Weights of a small GPT-style language model, trained from scratch on English Wikipedia: vocabulary 2048, rotary positions.
Each number is 128 + 32 x the weight over its row's rms, rounded and kept within 0 to 255. Layers, rows and columns count from 0. Numbers have three digits each. The size before them is the row's rms in percent of the matrix's.

# k: layer 4 attention key, 256x256, rms 0.0374, rows 21-63, columns 0-63
# q: layer 4 attention query, 256x256, rms 0.0381, rows 22-63, columns 0-63
# v: layer 4 attention value, 256x256, rms 0.0315, rows 0-57, columns 0-63
# o: layer 4 attention output (transposed), 256x256, rms 0.0282, rows 0-56, columns 0-63
k21 086:088109164153156171203156102098087115154142134156140091099132108105137105094091098154091121174145113140128134114135172131118134140090088109128112144070185120136132145161123127123172157099167156
q22 094:159090150122108115048170154143119091128104185106153138125121094123064063111161136070178122142143076159166058136112123201093098119147080162070142169118097168099142167135167119114119154114147123
k22 100:162095117086125110072113147127161112156098147154073152120139114128074077163142143127122142080176064157131132170143124117141067165095095125104107119177126154192139140175131120043145094077107136
q23 087:119099138140148132187055104130119154089134191163115087150151114155120095095146175126113172133091109121101191131122122088144116107101122120139132110123127109115139137149118106098147113134112162
k23 087:144109170199158158214115143136107160143132108141118093135082191080192154146105077158087140156106111125141123081155120100092107138099127196148094126143160132135120134112102142124161117151104153
q24 102:171162103123130143160150146181142148134167111097121109197129136104120179173160118109074135135115169149139076167128150086105120130162163115091089132116142108116075158115174143145075137111108086
k24 098:109100131147135107149130123162097122163138143131153171141117059083134207092127126148091115155108152173115131115169080042136088104132186153044150132164087078140107111134098134130140193110118136
q25 091:121124177109150128108127166092175041116102126075086113113084129091097131149137135116067101127153102063089037166138134166131122122179155142176079137123103121112173157133134102144157143117147107
k25 093:115096123128064148093102113112090147125078096100084162093091058143100139077106175136096134148115089151099122143062157118099154109099129099124116152111079118138129157184185065141147124098155175
q26 088:127167118190170137086112127152131070117131124117131118166129117139122157168092122069136114163178074162122208139157142144150180091185069145061144146121086127121088131147113051116117132145140214
k26 092:166110134165197126123148151194152113094124103137129159109129154147130139154104148122178139150092143111142169128147043128111189159102076225117102081172055134134052148111124155081142076091141140
q27 090:093174123153122163083108082067149112147113116119167120169151118122132128179105098131083073146112121129157123117133142139147147127156122128139099129145174107167165130143120162082104085073140118
k27 090:130152143085168159124136143145138160091156117141074102140071102102159160153135110130111102052097081140161063135066109180118139175175189127135104133180115137122123125157134152123116059099119109
q28 083:145175098126122143094179143120158157125172089092071160167102084100097123136125126106108103125177113106147121095122110138142160137109122128109159160109125148139047125129152095113115124185148104
k28 082:091139117128104095108135167107141154169132094127131107169144108200097077101142187139071118089140124064149180141112138142141136149106100148020147125174130167152080102124189142143141157132157114
q29 091:172065099094116108114108096126182139135130073138103105105083119125110073172145159123169133130103076114136062156175128122127151121123190119144179108097138115140154143171143114105138152108048097
k29 090:164122154168090096115125064144106170152161056155140149050114153104128143091155167143116123095098064092119086128131110108137099119086169060134141129155135124149132157148089104136148097089069099
q30 100:130108158088164141109060122128114146091122123104150083078132099112136091128082138157135081135090119126163204088131147143161171108126153148171131103138180126093150130175157156145122178129134167
k30 102:127116176109169194154124096106101106086168105154126090044092125133210168126069115161157128164113124086124142098104158124157136139124103158122140151075146125139153149158151132164103200107098151
q31 095:105099135190098077071133143171153087148102114146113132147146156145109156157124161136131160134159157137160118137166145187126060184131080143131111073143089091123159137095078173106101124088113071
k31 093:131101121187112125122157143152153169095136145090137104130112146151115109121149100149160137125098127118107118197170125130111126178137154153199162080129079112189177057070163156095159079110089153
q32 086:147124091110158158162087122126162111088107165060121139101052108130127063067113182127072107156081131088107124109122140118130085167141135173151130138124091148126146199142086138178177174140131135
k32 089:080122142153117170161077124189073118100083157139137113067083098120114076124139088145045139136162095141125117092124113103142136152111091100076169196084126123138112150167125129115178137090113177
q33 089:114143156143131137122108079143144156152170091096128107154121187097182112148077174118119122151084142129124180085153123092140152147183144128163128120116136087099118138121106162198098136127083159
k33 089:146151173152201188164111120095113124089149122133164106090131124112189116133103131154096118189091147114092098097133126108096093139151129144118127139093090110122139126156102171156117149076105127
q34 084:114116196118134143118043062153148097140133113130061103091090132153145066176158144103159134127097155150050177109113150073139127167163107127100149091131122114083162173154135116132139110143129110
k34 089:110136164203152146119127130115085127133061098120137093114052142105158131105090070134087130158132142132225124118106117098142174090103099144130119119136093091166083123127114064098173094113102094
q35 086:079155161126160144129108111131142145128102112156076101064119100110133130047138156139072192149110126096149123088141127134172139137126097165108121180156149140065133122126064090137140126151082100
k35 087:140125145102154143182083143090082135114148118122116132094140143118073100126078121125087160157150154074162098134091147162149114163151096126131145135144106137100153135055132086133194143048118095
q36 093:166166048158159122166096126086107142147110145150116124141162128100114131109100084181130147133154158116068114104117109103167147134145150097083141170116071203035132142096121105114129127138180119
k36 097:108141115152086084104105142090160114088174090116113110111122142136100134162105123091079094067173168118089123085120123172125133073201148170100123127152123172096051160089150161101139114168192125
q37 094:151132115153121136042141144119137158114154101134106167148171148114124137143118088105118127070113072110129081136117137129148125116128180072100062153116184097127091089189235114176083116115190175
k37 096:129103155121095130147107132130117126151157121159125155159170098132159153113103151140181081106075136149116119135131136123153126166146205162115154082155172132125127125148207139193069141196119127
q38 087:128098099111169136066138160107126121117088138122156122075132166132143098092194098131139127099105114100115082089126181129102109127053121090093175068075155158107139127106127129034086158169162146
k38 091:119140103014068122149110154146119108163189102093114135122156165112179134073123122111087117059143141090168094124184155070199127096137081109108171128135120145145122173143147128118114145169146111
q39 089:119054152111089128131091105123161158130129085206142123138110156135125105139128074161134091130148107109145160098116103125180128108084164117105153073146196103150124129120092107165136142120109199
k39 094:117191132131138154103151141091104177134155092166104089139129180126143101149137192082124117112128096133145109145128136089139186128199155103180132135095145121086174150165189120177086186144111089
q40 087:132151157102070120183101149165141205069138175162142108131129135169087133116085150126091155140151174078109188161165082158119089119188107126148155069181040116154181106100071172098145114126154125
k40 091:069140131159180065125119115159108151116128133126161061116134174150123125130136153206109142110136126078119214148106111178136103170161168184172095104120136128092188132108129129133169149133097100
q41 096:111129110123127141142124131145122091087122085157137113112118138070162183104151101163112140157105195138137202093138150125097131158142102130133209121155066120082152120093031108134116125092128108
k41 099:123162087129198148146148103133115083089159074112183143139121114081194137105127095172097144140106147122140108087120168144112115140079068169157115134157088119080069124117030108125116091161131123
q42 087:144167135092146160102225119084109127159136118161090131094138105135153165156110116116143100186130100122125093133107083117048109094120128140153117171153205069152162105157176099155142135144093110
k42 089:119134159096163153128157140079094157136156078139155121130143122115119121122165124104122076125102109169147106140106139179111080116099134099113141144146181072153200148139159142157115112153155086
q43 086:102140086112118123121151085165111120088141092160140137187143129137185182148094154160157103168134226128132159065104117092146117156068123166121136112132094142154081076110057144084128107145128108
k43 088:122150104126146128152151122117099093127106169124147106111161140124174100113152096142175141211185128109154192150127116071125171128155115143109140134107104113105136070124095169131130165137107068
q44 094:178120166109118125169231169121113189113088161127127178112136096157066094077117148142118105197127133115112059108134083203064085119090150119152077160129139135108133149112137117152193123163142125
k44 100:126118131135131110125135157164114159148117199084118139159160103153010108093103126121137123130139041177079173181123146161131097089111107103168083109107168060112198112090124122151142187166135137
q45 088:160132071107113088173186160119108125078147166117141174179080171203120120148118124119127108074140081148106111133120114147126082116065150054159081099171123112168147059111120159101120126140146171
k45 095:173150095114076108114148133128136136149135166127113162153158166170106069142155131126174120071063099139111188126119173118104127111057157100159084128142152082143184130121141165182079141227131144
q46 098:095122090136132066128048099087148109125114145125132103124132136182133119050136101121186184131129072122118147072121140114182157144092121151080105107123167114154049101115088086107128113154148135
k46 100:187128107171074111159105144094099111095111142161096104162183107151110072150117110099187139128160137107157100087144130150150140134094105103115122148122106125166134179134135142153093123161095089
q47 096:116151155137101171105130146142108182129068122145136157076135121060155130133142122150130157137115094168084086138128107154105108066136111122145121175114067109095100148135132098099193062089149066
k47 097:121095142101136113080128147138128146100135110140105130115185106124144126116115120126128122100174126119137071118077135142114077154142076100141117129117171086164124168177107086092142076121187103
q48 099:096126117140164131128164141165105143215095168124139174155165103140139172163137109095179140105160135110144112105106120107094097156136112130000152164120128140117139193137150134077099131135155166
k48 101:129165128106129108129168142139144128166158172092146169189147148160091151153141095074158143100157128172179153133150125122125172140120097166074145107106115192152082118114111145034123148163124135
q49 094:142157079129175090180050153131111090098075172131100156110106111172093129153152177119097130094106065064125110155162094139127125161114125135122103106139112164182129089107115162085114179172113109
k49 093:149148122139131070159098134104146179120096177125076140138094135159091094123117151153155157113066082087129113106147094146161119083123131163164119126111145168148124176095136178094058099143145088
q50 098:053155187107095196158098116150129125139139132057078123132107097065186102077122127113114125144059120116134140083081154103135130143153157123140146154094120189072167129106105109097164147113087105
k50 101:112117117085188177108141126134044112115113131139157092176122125127107118127069068183032128155168186165136128084062172131110132128130039082097156161085179188145059111131176130112147111127184181
q51 091:105166150157105075135109123142118127094141064157063100123098181133092114125153172148107168121102079150074103132144128146121090124102115175128112111094166119124126064153174060129190125125074162
k51 093:102086128127092153152097136122121144147119076126140154068151152134151085174112131136089151138065121121170092099122195125091127135147153144173117065135129092108158115130173106161126110187164108
q52 092:125056159103141143090120075133126149170139094142114103119163071125178123150081140106166139155158131130110135130128145064145080107155136101143180109133111103097176129171114147126133192128115163
k52 093:077113166183172157140129110094108161155154124162105106112163127142108132116139106111108124146113157122164176148111129106131070167137159071103162137114145123131138116152152088110158137058121132
q53 086:183145141147150101101155087099108073104137132024070104139104130197119095148125084134092136084120096176178087149104137131172126162126141127069093120192121124123138152104114084134155124120115149
k53 085:139139102151123108127111120163143100115098145160136117125108107162100124148146136169087137085135141190144145140128088072149126132046145115160125149168092147137132127142097119141139074105119129
q54 088:094128102132135126150150173144125118128154098178173136185148116147146146130123094171169131152141202136161134126144147122096127147125117103101116096080114159072083116083140069065142091099166141
k54 088:106178090086197146101125161126135087175138115129151157133102135122139113125137160143126120142156120119128192138124188135135174186129096162088084107134099172146095123091125091105093162141158146
q55 104:189165128113118169148150104122131158123108183124088099135116107131165158069122176120105151119101188165122119167123098091129115056154148134205152147173114104161091137156177130136097155122142091
k55 107:101160157171115163121092105134149076160081127160143137113190112134213207062171089130131100162112190153078133126104092153099133086111198114136129158151206113120100153135145108184101128184174167
q56 090:139120124091130144136069102132159151121186126093141085112124163093150089143114133094075121138119163140138134105127170051153124140126160099138186130133095121128061156145075142169096177087102171
k56 088:145091122122179196139073091119103104113092096183138127070121136070200131115126112201077164165177152144121097074136154069126158130102099106056134159111091119118121118137132121123117148044103142
q57 088:088165127172141133092184124133121065101117137093106175185160156116122154140118061142180099148143132145170086133124166125096125132098110165076119152171114168115146104107166099074109125175127115
k57 093:145144114112142087110173180163144122125074153098109181204168146163121104116132113104159120110159110147137125064097095118153113103078066206116110107168128095145092057086153175086061085149119053
q58 098:078174140084063148110127107095105140105143177099130124114131129110130140134127114108115136136155127107165136096126118115126147169168109138095118170119153101115142125145181098112119113162150091
k58 096:086096125094158123132110163095114078145099115103139142144154142193147117110169191125177155126150170083179144145127204142124125141139089134088087132101114071120066110121140126091041173163142119
q59 091:128157142183146179204167082145074120167105182105157129137106115114178155128125146139081145123124196089110188127098106091138184157110106179157136144126098145109137175129098150110139063087188106
k59 092:097121137133146166168168168160111144126120141092167110111079088115120143098109118160097110188162175170106200107167096136121167142131085178118157145078070131118131159122088143121171126097135149
q60 090:105150186125173184096112161157076145082124108070146149169144092053122089130153127080131141129094125154091145099132129103093098077155126078158108124100118118129155133186137167123074192121161181
k60 086:094124200043229176146135136164104150122135132112113113151140123077178171099116078139082111118089144129151116113180147152105081180139087118114063094130135145134072100142118110090091128134139205
q61 090:112151136072143114090072160126150140106131122064110095091090124107122060114124179104092117149149161047091120113166153081158180135154092125175152092175083139129174180113117145133100103157102039
k61 091:081091175166112110139094119136113131128067145097104117080104084156094083095115180129068148167143159087076131164108123130132092190148062137058118132066139081131132105140117096103144115096079110
q62 097:142099133112127157137104103150140135105169143137137111132085173145189093150114136149109071126106143119153186103112137089144148138150158126182129080155120108156169128114112168164157161111122177
k62 100:100142133174205165143100115124094103094138169116140089151036105150174079171151118192083117137108130136143134108102125139158127184126142084176113160113105101113121098160093156162126153122124154
q63 106:140055169123114146133088174118166202156103111164156070051146144135061101116168077138139155119163115066102111143128130135126135100100128147145104122104162149108179159172087114112158044120144098
k63 100:098055123123096119124101117117119136169139055143155124110157160148139112101095145118125126125151162106102109138137181086169109150172139100182168121079117115122216200188155104091166116080094103
v0 082:071128095138099053146074080078101108147108126123130179127152145177113144091126096150120123133116158186099136130127121121094143153087184138110153124130172110107078154135118100106125131160154170
o0 080:133166116070167215085156108153137145155131095104130163106175141106121129147067107122116123201161121120094112087143115121127122143144078139095083154112130171088141140135122101121085121112126078
v1 084:124150104139171078103127169117137146170112096156076145091106142113179099169128157117107151141108032154092094096202102148091144175124164112144131163105119104161142120109128125096177173154119181
o1 074:097173189121084139111128004097145141131088118126137125151169098123103148119069123100118107120189143118067157089088157151093114116194078179093160128090198092126074140160146143138138138089125098
v2 074:145121182131100120080145079135128117095127174155137122106139135130141110139103177126164179194098129100114109111096123123063094156161145169132118127090167203130167066156116114162199109139142123
o2 074:111171101107158160134163112079153070116140062108165144174129153085160186202161111132125043137143139151148184125121146078102177131092090060118134087147042076124071188129102107145092120081128087
v3 079:126141119090095095134129142187155131094095109098149127093125115156114089159097191109087108135137102045131142147130141152167138142165139059138127158107117103100094126135098135168086162145160130
o3 076:105128220098121137090093192094133113130174165181106142112151113116167124122149121096128193084133129085056152109117134116166082143164127137163188166079137149157113141081143143095146083110107121
v4 088:068068151128105148130123091115077132134111063137096139113166121072138158089117098174112139147161152116122114138103149153189122123084124105093109169150111063129140093153163155146125155157109132
o4 080:150106090118130080102176134178168093148180141143122125170105103173140115138148103102145112103113100136153153115189131151160097140148142172113158102165110157157133141067104142093133127127141167
v5 091:202168149129116128159146138048170073084067169166128131105099151191094147141110071101146100093160074122165104154107138126174139081143066067146117100129144117081133134129139138112127201131162137
o5 092:096122161136117089116067110163110134129122146127116118139125134112096116160130146085090149123126151050058110118157139149111108176152106162149142168117130123116077181126134168140183127131109162
v6 092:111086173140110088145154121142136125177094147155126129100091148102127130107115180119114147130161183137149156080134080110141081159142179139173160123108153107125146112136155133132146076122121140
o6 087:099090092176080145104126079150119094062122118143148122160138098126182201111168113130134074126141096183174146084122134080162132128121140058092178103169126135148116156117102060083115117087148095
v7 084:121134106146127123057172123164189128185065127119124081089152117091125167170153109189127113136117162132136117115124178099134097130151142145157153164177109108113175117130117063124124142113124125
o7 084:117115146156115112197070074100180127103144132137121174125182121181144133127172161117156145094152149114135157114147098112108151100133151121040191096069139179144080098078141143087163156155174111
v8 087:067123159180145079164115160089115143119178135136111125086110131117147111181106124168116090066070162077088154098138124096085107102133058115148164100148085104143139129155136128107117094176072180
o8 084:148101140111131091120049188102108140079125134120141146099118111107118115120177109085094188113102163209156126142097117085116138128132138183129136097134132126139143170114119113152160085129147099
v9 096:069140149166150135117118157101104122189101078109147150102132126118120122030138067113127139160170192169132127115172141154102069128151117146029133121149124124192185141086107097127135179136135087
o9 090:151060090148095182106176082176140129196166087098103100143113114138170146137131115139174125128101128092130134135081093143074110111119175130173075125173121135095170094152141155161116144160121139
v10 089:173087160135093100186154097099158125148144160201143192133132145143125117175082168143161058124164185183143103130129104098161148156175111128169164103146138175099144081092134146171146104080120170
o10 083:119126093183147093126087198110098143041114156101119164109103140075116126111153110106123160117144058109143093146156090124108091100107121105141116149119087067088112106111115132156151130149130073
v11 092:145099107111166134049155096190113110232117108144101112131156136105122122195176139118089116166114156091137111156128102111145132156152124109095117122123145114188072093123133150094118136118153161
o11 084:087120118190112085204142089048193138043117128146095089172136152143112163129118158172124071072118107160170124136113121122112150092078110185130146110138155122101159114105153093087140122099137089
v12 093:202125132108148147125134134123159122140029109151156121179132116135134128096171111126088125123117135130121133163166088150125101082141148099131107071070108145164209142105081112107113126100165137
o12 085:135081076067064110136146156111162121058158087099162164112076167093149136209120128140166135091133083135160142128128115105104154102100101194171157129181107070107132129144111134176174050126107119
v13 092:097159137137122100055124140112154114213078175139206136098137145112122161080195100077176122101105016107100078096144060170142084165141122115115145145136094098085149142150116154162099093090094100
o13 089:076163110080125086141136120088069107095094122093099081094140148168134096127099111165082114090163197112146199127163148151105166164115134198080116190124098181073107125077157127112152186192155154
v14 087:128066140102077146140121109118117111181062124161089183118106124091133119166139154165172143121105095178112133210124128107093093132140115135176141090090112081108122065125126096125131121098098102
o14 083:152143052134117123123130088149134092122146100128096111137148117156131151106158060103116125090161079109148089051113110085106178158131142128075142059148160128155085148104113193100118143148145130
v15 080:115126151107130173108133122094129149071106103139162141120125088172095166120130121094121141153155189091126172119124134133154076144122109158107090084136152066110064197094157107056172106121124129
o15 078:121132136189070120098096131171169128145159148143106141169144075100105107150150134156149100162123149138161126078158121130136106159154159162117147141135097171137150073076111114159129174130117188
v16 086:169152144102122107124112133138101101133122139210105183160122142147116122096079088102131081077105179133077125087128107137187176136158117163173146111144114130065114176070101129100110123087093099
o16 084:048171125138053116140112083105166111136096091163105088129098111146135069157099135148130194096129082090118105131122121156108101147100126144103158137105159069124090120103172139180192119144142107
v17 086:119102147080179155139135125191125129082107141076088149111155108071139144094123180158122071181123148103164119171111106142145153162088127127143115153178069198106160113105204182099127162131141150
o17 080:179143176131144093198172159112129130157181115171160065172079148182141073076114145149091187101144083163079085181134099117191137056066145060128148129104174071146115178167093159139123073112084122
v18 082:153128121112118106112175120069103110061090156129164128085125128130142145164099139135104129113105135179148100165134141133097112141109092115119080169154114145185131142139127118142111154148117106
o18 073:129143166140129182104115176121114164141142082135171142182112087120122091131129095148142176115153139037075172116088094095120119143157163127198096147108085091158096148133095095182048095137150137
v19 087:114168128127117102152138114131160074077184173119128130175121115157177173183156133102114104114134169136110151102099156134094186121140109116147146164131133146147152144122116142127120139148107114
o19 085:116138125122179127115080173132109149118059103131097153082125137102097091098109167146125211115120144110131113136133101167169096106154152156157063119133140157133100110173136144157086114159088141
v20 078:135148090128176124111125106132140106203110129132169107097116117146089133083136044144096131158084163186114139048160163170172107127101085178134105129124143129126134154126096097144144191159105180
o20 075:060156114098098171112190052125180088138135109148098143139156128176157125200144117173107104130157123125153141139113143199125096142131148157194110125190172142155131074127149150121112146162138167
v21 083:114144135118119110120125107140122120053078130090176150181120134165181098115134119106111141155105053143108129102119140125177154148144110102076141091137105222161111122086100090060158129143118140
o21 078:095187106075153160065155091141116113143122127124111104076119132114143154116067146140123110144137113165159120148147137138101093155140168105176064099168150078125074143194176133220113161130153151
v22 079:068112124089118127112077116220145116129162057090173139058106112087092194137113138115111190152116106139124174053198158156133147134125116133137121111130136137227131092102056089115123100158099156
o22 078:071105091170135127104145031138108114166187132101101122103144099156084139097135139100153090167157098175179084106104100128141099145164126087130107117184157116109177123157181190119154116111170120
v23 089:139151138103126156113166155128161143147106112058209155152096111103115106106100137124113163131116111167148154144127112179154092140136098085137108147051116174144161130091178186137152085124118160
o23 087:105085175055168092117119213145098114078100147130127111107119135117193099150160155121138149092092138108127193166125137138111113116152206117168116148166115124139154110122127106155098170212153142
v24 090:127108118116107161190119076172153086183155149121111174121101146188137122113177130134172122094127152141085143137104129115183060161154133129153105091098133106106109133134169162128122092088129167
o24 088:075115146153077098085084083121171083060094104200094097120150127099121103149109165119107083109100126166176143104186152181169165116142168129118213159127183133112169120099114113120123126078141108
v25 089:093078166147122094136102174191125145154191034076113119116147105016206128134049152132101111150073169162076159122134145127170145124073158117087129137147095105177166090170156146107102107148128184
o25 085:145123130098160132076129140109117134110139206161167144144176092124133138127170111127123161137171090173180150122096150109186068169174095137104164113155179151164149125089095120108094119129137123
v26 079:036178100114115090093116147110113105104127125157143116149111131088145111112152122089108167145137213134134093147081110154134144149110125169141106197168117214077149107052195138166148103144151118
o26 072:162121145077191122136135199161170152135143166128165135135107175150131139159109130156175114142112149177183189149182098146125122127139132063127133116140110095145130115132114072192106148108154185
v27 090:179107157115116147141152133124120102101130095057158083123122116015154148113098164106105147121092050117138157144138161102136110176086136166144136149114141074123125114133138141148145066136139167
o27 088:027141137140089108098117039140147120200134124148129120112172094187103130115139155120110143144143159114157115097144148133143121142133086125045189111156147103186146133126161161078159143085147080
v28 076:149083150136181140091105152139112148154163110167183119135098116078085129145127139116129120121188091180151182157155099123219192105090189127110169110111097190157132131194145188182125111116135165
o28 076:136113128146100035124130051137123121155117186110116127112151142208144093113127131132120114149151093091145076114098188153179107139097084126115196140149158117153124137056138146086236135138147097
v29 091:082089085140123124090107116108073060128066142104118135144122102125150109137156125143150144154086211112130100177109148128112125142144145145147110075080127168158157163116109082170096174074129139
o29 084:107123112129142135113122180131200162100171136136111082111097113086124152121091102110129119074146152106106172109156079108089159121145109128125131083147108128127142083116107101170137133172163142
v30 082:098137128132100074118098108157196136092162124123068155084120123092100159129104108166084175167144126089179157117151136085135134152078117163075193138170077162125063114144109117072141147128123108
o30 074:153107169169178181138105061121094160166160113106148114143191088129131143063107181069131118141127137104045157156093124129132081128143121073180155174129149166205139152173135160088134126104149107
v31 087:072069112098118095183118173178096147169119140159081134182114129146092102119134112086138143114127122098129119101181136123105117118146165101073205151123103158067097076142067129145074135146180134
o31 085:170097104154164118167108183091167130096134100089105111100114146194143161125148106145126127103116122168139168157064085094149153145055109193140113078134102164117166132091124131110165126188103153
v32 087:120147096096116162120144110137166105119118146075173139120093106102140121117129132060103078124045099111138077104091122093166131163155097129188161147119133118146134161143097123119100111113140120
o32 087:123102123147117081121055168163120175070154111148097114105114105187097082064132128171178207110117130118136160119147110160160107177116182118129104047147071139112122066091104077136182097140108100
v33 091:100187086146123087158109139187122103104131187140073129169111100082098129078148094089145158153083178189132088112162077121155071131168106068136095077071137117152164083114068134089095140109120138
o33 085:150089169057140158076126176111169130092139080136149139114105144123175124164153164165127179102149115140159177180122095129098114153060120163138151119130124137193137066065117077143147094179106155
v34 079:125041127147134132113113050139160076186135142148110141096114101056119123128137067182130149132088094153057097090113110178147179168130102189142081106136132151144129142075074047137115160102153201
o34 077:087170114158131142087127037084149102145114111106104174150152105135134152178119128072126067161156133083138178121185168158122151130158129087127157112157076077085127080143138152180104083139169121
v35 086:113119172113142140136159155097138163062182135136154126100163124158140098100122113107122134120137088167145157125170176132183115168110117088147125124101108147084159067124080173110120154085113132
o35 084:142135117147117111159080126139123114136108114149127115086125144114097116081129198149139133112087136102153125151129135183132085084103132094148202165137171122173097146124174131115205149125161050
v36 081:132163104151092050143144114066098172171126173130175151127094159195137109120091102129095178124117090197194150131102164141083116102125119125182125099119088139153110125112169119071109137160144077
o36 079:115236127101186162143091102167131150103127120142118153076161188093108159079083146127123129144118181068095113102148135141069138109121191060125110170157164101128067117167174153182083165112163184
v37 085:060116131103125087145126071129101076156117129149050144085140126109138107097109096129116145088128151150113141046124117131138070101114111128052199133132189130134144112167134081128170184184114179
o37 084:120122063211141171121087080140151098138172091131131154146138087134076166145163114116126126169144055148151149159115144083139113110134056119125129040137139117082134133108088112098146130116138135
v38 086:156097135137149126111136097141123158084139139099159132133142056146099139107106122135158160128118125155140129126100177141126117174126121122215135092111110181107125102145100127160134109113143074
o38 077:102165133105175153125167162123108093186171167080122123126116136136107129119124103152148097153119119130119141139172107127116095121149115092119092150196107159111129107112168144143140183194138155
v39 081:138169060100150130113099161094136137139065119153175139134158152149140144082141120086133115171076138080128175106082127138138099100128097111130128131157095125108048160104061098149134182137167101
o39 074:086136164105127146142160120154138133134154140141102099104180168162108098149109062198127151108126156167180049144142136151166123096110139168171103150139151175142162112121154121157153124161106221
v40 087:162155116154183089167101136221136146180138141123117106122135138194168122125132096117140136141158111107135151129109108119139138118148099102165142150149112119141091149167124164077099094123090158
o40 088:110137153126127164199147073098113186138078087126121082098194221120100143097077134168091150156112147176093099157076082116141097065077136153141095183139168170103118157169175149114175179162121099
v41 087:080141132138131099109123093114142106118186169050129116143197141136086141149112147110110130156139077146141129080167025133112157121085179140179103153128104117086060128174092086076166102153122211
o41 082:086133128167114110128116102112087136125120090164155090149080100161129090149120092135129045105139150147087184150093161159176129141137116103162124123163108136084179159128147156116135077110137123
v42 086:193077134174125164136119181118117137129130129112139144111159107181098108148096163099091197132089056092159184063166132126112103122135138096108086096182077119171133121160105166094136129158151133
o42 082:136142119162098124077102108135147159101157157124117154125112126149110111109165180135104136154100138147165079123089183128158157093116121126128137123131127152071132113115138136135115113133168133
v43 080:107068143162141114150136118090151153119089139110130090148182160138158086149171071073103165128088039145079149125143128099139158105112068152122140163153135146132081137169091102099138086127144137
o43 077:129172086119148099117166043175156148187141073143137135060150099128069134099114124141105133171116158153145114100130123125137113160112134150153138107124133139137102124164148173160142146128153110
v44 083:103137169062131074179120106209137129161166152147138132125082143214097149123109139131133156141140093191077086115110124158083127118120172187092148150142122098119083138112058107128125123145148110
o44 082:148160124147087165100141082091133124193117080113118163090147167133175151130111076135154126163136132097125113121098172148113134141129124097098144084143095099150119125144170148129175151112118118
v45 085:178093181074145192141149135130230088138155150124168148117142131174098146123137084173132112140145081085149139218171139103160107148178110048186120132082150108115100118186151144129113074132137143
o45 078:103111083150147068157099091144101152135131133086106122111145155121093124110139141077113158096089084112060102089117158162123136104099133220147158184111137122124119103110115180092185121133096087
v46 080:245152166139151074140108096133140168160188144173107114115122113198139144187121098102143159111082045140135135111112135106142160134109082131091181082214169106189098161161107121074122117129109161
o46 078:097109122167094121157105087152112169142114114125137190070207131085061132108105199117111167164160136112104051138134114127148102105129098144116098174093144137107079126160141192140203153129152096
v47 092:118133116136107103072135069183101143112156130104145147114127114124110104077123130147095171102112221122124064114145112167164133128107131159076125083057139106161098115140156116124156170164123196
o47 089:032159145151118143123091047134189081149152083183142117169147112119149093166088148119091116118132132090125228089138149152135122145129192076135180138125125090155137091091107101149099090091157085
v48 091:162132138090161168154148094092054197102078135125232109097118106130124103079143146115116099132181155138127114174129075096166146102123147058157099154143106093063103129116136125147093186135179120
o48 085:099167130154103100100169143119155056189199139175113116139133124109106094092085093129113147082108124091087096082135221144138084153132134123108203193131147119154139157080143124143095099076084134
v49 088:112105149160152136146116091074173083166142136098129091105168182155134069143130067124142169093168084153171096099142136154091119134114115103127093125198112115133172134140142103115113205146113168
o49 079:077168058158152118121136052152124139157148093064122166084138114159085129102091144102096135159124173086070122139122123155069118128143071180106112143150133127101113161141121172155148125160153121
v50 084:076119098109098111082145099150131109108144100128087099127141146134160096109125106093169151141164158109119146069150139115071124125123108154155124130102106120123088139158095098093130134098090129
o50 082:107205109147151177166129075115160114153114114116115124117161150109105187142086109137119090153096167133144161092083096124071122120138154113119091112163141119182094136170185133165113137143180124
v51 087:157167121116094123125142116114185116144048119134110122139067090156154112126120161157096143143066146121175149142096166136125129122123086092110098139131105209114139127118098154077087165170148043
o51 079:178102158081160181156164138161165172134136125124114093144147173137124104115135136139137160155160126125122114133192095145098104128165228113173068180110175116128087115173127115162122109117109105
v52 086:165131169147168124129098153154173144159157140163165087140094096103123198131110136153058125137098199077112176137149205085170135110151067129157147160092154129114133155079093173136092133136141111
o52 083:069099178133109098151101081170165164143137173127125156077198147134072137086153164114153150149138088117179072086133130148143075099141123149087163098167180145190128129155125113124169156075118118
v53 089:038166164085168106099086095236162100159168155194092125106120106117115105106138095133149139144122106158047133084116128090125154101111091156139095115132150081117062162145150165141095139158131153
o53 081:127143144180101063147130092088184137147072108127069112154196185143074168142076061121092113164166139140144175061141181173116100133101119171108130116143128103106131102130110127120148184117109112
v54 090:127107117140120169129102165060128135066106179087142117160106116115118159120162112163100148103141100169181132232114146142145114145135135126168119109123140055117120113112125104124141102099135183
o54 083:154054123134158128168095181187092159107162108143124126091131097087141107114171168103173151065105153117085158129156044095121134110183137128126172150122114189139131123096122121112146162144127107
v55 086:196208148136111170107140103083133156123147124125131128178135128221084113177110150055132157195128182084148134112161099148124145105123104119162097164141146154127093171139168082113116134128106110
o55 081:087143109183139126182140105122143112110149086124138093152083157051118105133132102128097060113111175133076102146081137156116088117096116145182097134142094177104157142182126191132115152104113156
v56 088:087077086141083169118161071204106095107119121084129137074136168068146098141112138151134142101124160142097126084120072097073169137160181116139140101121154116178122110109123080081157152126188146
o56 087:136132115147121159072174098114134087172152085120132130195109065141137143154128054116160086119123093158165176122102128137148170151108137149116098045142092117116164067091110125167096087131105122
v57 083:132134121107163148142120088134192103124137138164118192121091135178145158102121144137134089103134127134171119132116147140165092073105142147094183120117165118141134161162179138150081101116110079